{
  "rope_base": 10000.0,
  "schedule": "wsd",
  "batch_tokens": [16384, 32768, 65536, 131072],
  "seq_len": 256,
  "doc_mask": true
}
Each number is 500 + 50 x the weight over the matrix's rms, rounded and kept within 0 to 999. Layers, rows and columns count from 0. Numbers have three digits each.

# layer 6 MLP up, 768x192, rms 0.385, rows 513-546, columns 96-191
533379485603584498519514488560451429526386483541491485616412483433558526500631449497494513514403427407633444500562506551472533566496599511369566568502462549536500455582527445398548598495496522489644552466622527538463432459536451483498519620638334609477536542428497463424368445456365393503
505494577410431434419550534462597482422491519503523468469493436453485641496575534514590587519527399479535514547547452477509514541592535480504452564522479500489570488546516410518558396405575482477465469566483575490421519502536521531459533507412523489424510540452492469562520472500518453500
458575511445549596504563451457448486532486540455464556506500513586478478518543511475511567519441461491517512471464481538508493502492454526546441455506510472539510518459590530523512440454521526481407476469429488497502532510589518481480412551496404516489468474447566441444488407519571517555
516507578605591526449505512534489499367410417505479552504449546507458570420505497483554500491450456441485484510503519511524439444460541494557453508563517547414481449468501505535448458483537481511589495557547508521446558438572462491511508500486519587433534465541422501474502488567502579409
567624428560477518517441506532510597501483425585455444443564476400495570522523541474478496553489484554430465561512487502515501569561486424527368472446575462515522530503476542459357561546445600544601505487480599520420386486435403528443490517521471499464605495628563537458570464447507528533
504465415522491503453532520460549544497461492512468472468500467576480529485483408464517538547537463547465477536450437454461479474526449480517484500518480490452509537577477533476564521483483488508556524498539508559527443370510459481461483438469522563504501522451467481541528582527569488547
515499508529446459451496471536534392463505501481475494478426535473526611449502513514624508517534490501425522436466468515475491432485424510381428473535506422415465481423461466483594522422510394547538515481491520611471566518464521416452473398507472667527488535558587452518551395488514430476
503499511500495515505483491500502501506469512501501499486507486507497499509499495504511489496514492482495494507506482481501509496484485509499499494513492512491488508488512500516493521495489504493504495499515509487496518516494480495510509497506485509500482480495511504503497506501484504507
461534493502488478544505505495520481504436467468544541501503533441529488498473537497521575504445477515491497557466518508484516454496627559500485494446520499533479459462498524487437485478466465486426535442597557517558519501545529508503504533474464500462490538440610570577486488490519457510
505427479430520523480495536509537477513592568503510494482523500433504482493469520531487480521468485423541512567446418532516514451494491534403531513527565464465495569512480519509469491469445500521520471539557464519515517507446498501521510482465521542497498454461521500498520487505565495536
488546614491503448666419557458536511531506558564574495445518405579490485490430561507582393441405491588423572539478490563490504658526503498436480554504440523456505430511590395579563537466411438606505465541602542585520464579544459506457448590462472505463516387529542474544537601439568445439
472566443591486599503536609423537492467474494399475564487384505396531525529484550578468576503464505475513535541517494417586501481395453484515507471491521546542506532468541383458559399497518436449404479574542470535500511520514520523536508539475529521628517646513520451472537480537429507515
482477440523405539506477457582475500412477480489563461487508489476607538534373528520439507467496502419540532581397603562490409535477563426514441553519528562371512470521435494415454581508486540652554651535533510414484533546566520387491527623574528575542468495575573487492435518549625585507
502432416603449416477511568393453481557455584547383377482442499457385455571436512623638483416570505361473528544499524464567376460500527364547486581532420535575607589529620536468390669550477431439519577476486452488532443517410377587563497543526536518467503481499380456521501395471524557470
448458474477523481583475567519545430499573450563495560601513568534512415526455483467492422464549519554448493522459596428522492471504553529450551596573414439502474507519459402438466493495551513449502560456445544470563515587470520501421500487490439444481445502485559500575472523453438464468
498363493563471526577580622530509576439453381504425575587476436550443533484516442524388610437498571497503548555439508533542528530573503539451465625404564461316529434414486462521355425462445443654509536542508468506529533542588437501460417583534422570533461429393509549560498550508560503515
549515506497517547437544401434491478494480500539456483402397438414440363628577444568547426538482495500472443611495470487483514478552561518520396482466534521460514518449472545438401482499558497668531577428455647542462477553585529501493551551556413475507470545533498634378395522411516488463
528479602456506632652483394469620391432441498458441597444505473464538503533468543421510483471442406532516414604486477664409447432548511399475602493532434574501513503592531547526540529463435589551497521444523377478587443591384482545423492557508441504402512404520529516489500494484576464406
450527498426420580400477524414576500478378552505474501392563487557557450524488619505437516562407501439503539513595492459466561471560561533450467482544530533469518592500520442435531522526607603451508511423428374453433507445508487471429517577371494468536388567501528490405429434587519422490
457519477488490558513606449524524493494579475530542501486512463537452454470571455446438571475449557454481447569508502497545469455507488495555493553472494537448511506463489513508468471426438538445523502442424603451500525479513492527466474554489469477453475470462467402410550543483479489542
603461534506527502548556461448507554508473486539395500528442511621538492492605520560517470457526474484524515544489558514500503497459447480507521446513444478332453513549426422350538586472501567565443479488421514600590448569503573520463512399475433498490515580496544538507480523508499440541
407552499560440536425515536465467525511483398456565459513476587487500596561514553566350454406380543541517522513529438474469541585448511563543506466557572467507468493493559454500411519509525529463585506506551514596477553381500393374451450506441429473579477503531462496426580548504506513474
553530478444504497508457454471519494532569557494429514536470638549506542422614476554489465507524514455544539397540542550499550606513356521529497510497466538480507551494455429350455483379476546515553492494559566598451497511440473554501525491493467559521587443513423462548586547584479520497
512371427579472525372476499467445426438501353498596477497546584457446459385572475505414509570483508501517443505530428388537394458557448568440492604473501562404502532564556510533611435398522413505489453540513518480390645592469524473542513470501561533464529434652455571547432586493434539401
478509518543536512521455524473521491540520497469564503534503529481542498490535501520510494524482532445514455487525465496459563517464508529496452526479503499499508510512477507495470564493514517502496518524490572500487489522545496536473509537493474453495516467429468521540458485501493525497
523489523452490477451528515529510477449488478519513470451556514513498515499481494481483490480471504466511506472446445528505510490492455530464476486578541496453476514558506488510503484529555496523479535511486517476488531472518489498494413438532517558498512528484555527528491472468526487549
625608570545614553500501516462551489494504570496645537461524506535556558468564415529534459452496569475457496530444406422515482483634559536441456502578552617644518588491506511393602568409424435531509452585488533473535577593519560494451483465511504457498529543418501426614508394532440470472
484533472518519505475494496501472488502504510498474502545481545452511511484480478452512492485491501521474497482480486490531498512529486447497459463496512561517508478489513493509491463495511537554503510516542505476535540487524534525487499471461434482519495501479537525525496503507524513474
478558461486587400495475538532415527485455526509468548526503602471535510533498499499394450582439469557514565463500536475490456489375507618513498549461566502528581521472509491360525522450572522482532517541439492488488629543458568514486579477599437541533450500546426555540356450458356529411
413516470551530537494530446412587495553456583495503413544599482468433491495459437488452453449451584411550541484527553439495507536468514511590477491501503433629445455500442527513467501459510444485495450533505457528487574524457511458559391769404502500515550455526629442548467556523534490521
661389509537517559531557399484546498501507387508448447399550450558433486473495582487476577506492606536526510481512504479476492539447514401449430563433496541577503479492425516457510543528567520561518434517427545552551567546447456431414363507450474527538503531556511488454492467427574544554
498509491490512497503507490501499500475483502504487463506478491534485504481480500505523504482506481506488489479507491503500517477509502495491494501508501501503510485504514493501503502463524480493501500497506497513511497485502501497476501489500522503492487500506503482509506497501486494517
436541546507460603617506509658492509505462525441532465586484558529484474503529570466438471536456564483479559514562534421540549576516526455416530462554668453384511536500448547472513520517539438542494415498529463539553556574518466511552499535561438498509568482458532485504427573525461482532
434499448602519566469599423466516432497592431517422520476581558446493554429481433492533440555507476544604439567539422422585559576511562432550466514471548437471562564561462466501573527435545434508454540440417592521416536506498516623515506557595537461479658436583494563475378446485476548519
# layer 6 MLP down (transposed), 768x192, rms 0.189, rows 513-546, columns 96-191
513491486643534553555427476590558438476410519486524539597502454445576419504482549528494509582465474494540403566555553548481550558490450573564469553389520372569569502377435429514527572450483480553505538614527539469573416493395480598466499410604594501443554438521502498560401587457508492481
475418470462494510378582542592373598401555516581542470499523515469566585568500482508466467609517501464568508463530552600497524480544371509468547530541477482587372414501484497445470494561462607529595671488562518407442525554524512562497514703548671392471344585475584462550537461520473463488
521488503443514576485522556520547500527456497513465451450527505539550537398533477546434436455513466498495492538469485473517502564509507482498539498429435505535463506491457499447433461583483466534510488447584381519408572504529466516497499519486491515454518532443489546560466456550606485415
466506514472610391450473505572409578471443486492499527536488540440529483431631501537528641643438620432526511523467505504464452423552490663456505508484468575470431444536527496526534478512429521458450565545487487497457492525553495505520477371546560534532572483484506527562460523485484493503
566455561525566551481523515413502382442483440382582432414558471502451524536480495454455582501443514472483500544497539506467458533461490478528411535511523529507477614374554478536535562430512677470449455532537558587499512568463545531461614553546471413575525487534595503488544378527542491477
595505534464534490460515489483409536464565540493536489449447493501489542523558508494470499506524492475501468501543562534519486455485390500461522515513487505500473404445375602484497470561486524474440488506482447495527479552552516487549560465500540487555544467548543481510527520528509511526
457578509604468501486535434405574513592470423534510480464529483614470534485480592472596520510488445457571428480488560334512403571457489463489533532560626527541551338541539419500415469532432412505429386545423489481460489438409435477511509468553380468550326426644466461384537441599477494550
500507505510490489493502494506482511505514481503505513493490492479492518505513505507497498520511511498503488481515517532520500493487496485489505493522488499529499479501487496505487484516497496499493488490489509474506485526484493536482487454505518489497494510489488506485509479498509493477
480430524532493459512459441503561526477474555511473398526460516456474443541484476488568445466514553535475509530449479501523492502500454560464522448581502538511536475401485533494512527528415571494513484540561430478515550517471461521502527483526466482512464447474467516536476507552500524524
540506454492482497576529500485517452560514445462548575472481470530435490419522566493503468449490487473460534457505495432508504495488479540539501502466481518532453459494541496476511472542521498516503508481486465490456467444488506527444513449554518516506465558416484476429524487581506485493
456483490486456462572582520493628489604418517508467490548437509486546553494384488470507512539445498481367510634434501455467406593452496491488468509452466663551611678616574427397619519504513541515501514456429468466445549558554485471487543405463465493483437464560486537519446437506548484505
451511541605497484520529489495536447423508492473469520474546464443503526531442495585442541431453578526472600520421447530450513425425575461555547493429512435582459556554473429465521477498496397496512530485433506538553583508406565531557533461429478519459468328476509482512535456526543528523
510526472425385515370560547552577432518485441380497514407529491533458669463489405596533534391479442549531456527597439528432520609561546537415491530479451514530523519445484565403449496492544617416440390571498508464591561520596495561525513602544544608351566417530535523452478660447493549521
474510449474469480373493449519530446569491416472468458542502517444312474661487450450534486495435412528625523458491499612416492481536554483485484506527536569520489573444480465375489623501576458458512656610541469531562476658393358490626555462535444468492471528443546459545395428376536590538
540469629510492473577482480474451455424367517524499570463486496499508465505496390485506588485419519530451469381470524493573463535466465541572513467530519549447439514456480566435480486525555520512468505462542468475526550558527474554553487493553400549530482514582510574478477428501444509528
505510504527485429502415467489555627410493577547427475638515474568489501479463376491445512614530482500558478351583564447461530543421473504507583444462498399466471506426553346483463548464529543498499484545465421495502523458485605472500487596573497548560534507547476531476586547530522358527
605501615413495561430479505529428534577478440486410482560494448540467529472380557465545531574497511492508535530595523523406467518482530582518506487539432481524401560506494552484558560623594527464457428401588521545409606504588483464579480340426409503493510520612488470529527517442457525530
542481495526306507436504457485525493402502455509570493516509516483434496575506477541453541447451498360467510496541537477523459551466549642514459514461370428435461564539481658425597478578387574550483458441431502449440448584614422427547520544289431496525458470403590451499437575501494571575
390455482487518537394488501599591516567414509518570512497414558460558523492500416475474514493570553505428543438342507516605479509497402584547399588525503435463486492525493467497608562566627585481596438497527521463562602517408491592552481305509561437525533518552520587621537529515408392423
481494555487534490485409554493468507469493504414513485509461496522518556504557581567476451557511415510448514460436498539456523468509476522468559509558472501547403440578502498473541497537498468488406537491559433479446497435444423512518549551522482436503543504494476624504428526474520502416
472447491484534473617610393512459555542470588482591499416585456486515440372447413540609559473439453364454519518506448595560503511412448498442387469500522539419501473503442488462563514506506512506513475527427491562435496523560489428486426529577463552549467546461456476519462547419503511507
404521452552554465397398492504559463489439475620553649474436582546422579508546519526446492465575468597398508439570461618530379502393460557491562553536439528501524490460584435508436579363549424541516461481492449544504637491505520517419478615534509514528488528492359493564408574511524493529
569455550452469573472534490493490502536535491493425560500523526451459532422631363491501475476400489483562516469551491480467557510508459528551476491552518479582571500521469577432434504392448457575560433536453489433454512533589415408468478458518543449570496559465528452543476513557526526461
575489453622441591500446476461420556426438531392505435457350506540562500403531458555516451517417589481451601407528518409494569556555353499458363460400546545535619548393516500506534470362463554538458434533586502582536402565530503489520413570506564394561473561449503473531478505529649475463
478549549548480469488507474545405480469504565518461547513462506504495470498460536448501469495516477510516509481480503518481484478478499550496521558487451433502511467479509498558481462505508486509469498517535540524563462461447494505510451428535515469475478498498498565422495490495464500491
492449483519437475486514540511558542501496478536496513517500460517517520444480549495478521495504570483514492462509500477499530510494500485488458546472464510443534490504489495490448482485466548460504530513539469449523483474481480534486572478442520427463505445499522489496473487533465442521
519523429532491500478523487542528493604618481475497523552391411503465462435450499450626523559469521535544577411486411536504470539672503504628486505500370567552496474487457465487516459460581393480447513560480433440522445415586569421519578637500467544482603538461479555432565508467580552549
476477522492544490499452533516546491513509502514515468506535505493533505506526501522515509496533491478474463509547507479462460517494503534517515510501484522466494483499449460493465464494504480484547465509538502481518493513501460502491479517480533495495469496525470515494464487512468472530
516581562529533456389455505363334556481454557420534424477474423494434448503502495478504465522463564459521503512526500478561481560526519535449565503515522428462558463564442476511432505401521465514481510489476551425491620512577493480516577503589576528488495541561493465293449539559511546538
553520457531488452442502473482276429423528516472436578500420559529612444422518618443449502472507527468449508453465598466497540584460411460481551498433490446431464517404509515530405484553415419479513498547529524470550370541547461577422535589601639430428451626522433567441584464479596351420
458544490478441399481524389436512410534456449572616600442556357538524483347572562392440522495478597506538500463471372495447601427515533454517551425608462463433612452555438411589512561553436509543528521480488426494463529594410515480519555644518523391427538478514538563420438479513456482505
486507491491512474526497492486479507502516495482508529483499500485487506505489511503484504517486501484504480474501510515503503495482498513488493514498505524486503480512488500499484511522478505500515515516483498513489509523495490510502497459478504504506482494522515522469502496475511476517
465499452496528399445461499497420537463509430447476573432534516544577436435534510562435417566481435469553490447565493501531406558539440386542502463510577444482499411499419554511403485511419515563431511473535526518486475395526436523457499424541481611509573543521440485438514447570604616504
448391499453509517582605468494511487451517362578471493565499518498502593535499572492582447490524561462488520442386426454533491552507432458451498432531544467450552501458497463476511497458539492460420672552502507452349479509477447463492429620461478547513569497516450603473452406541533670463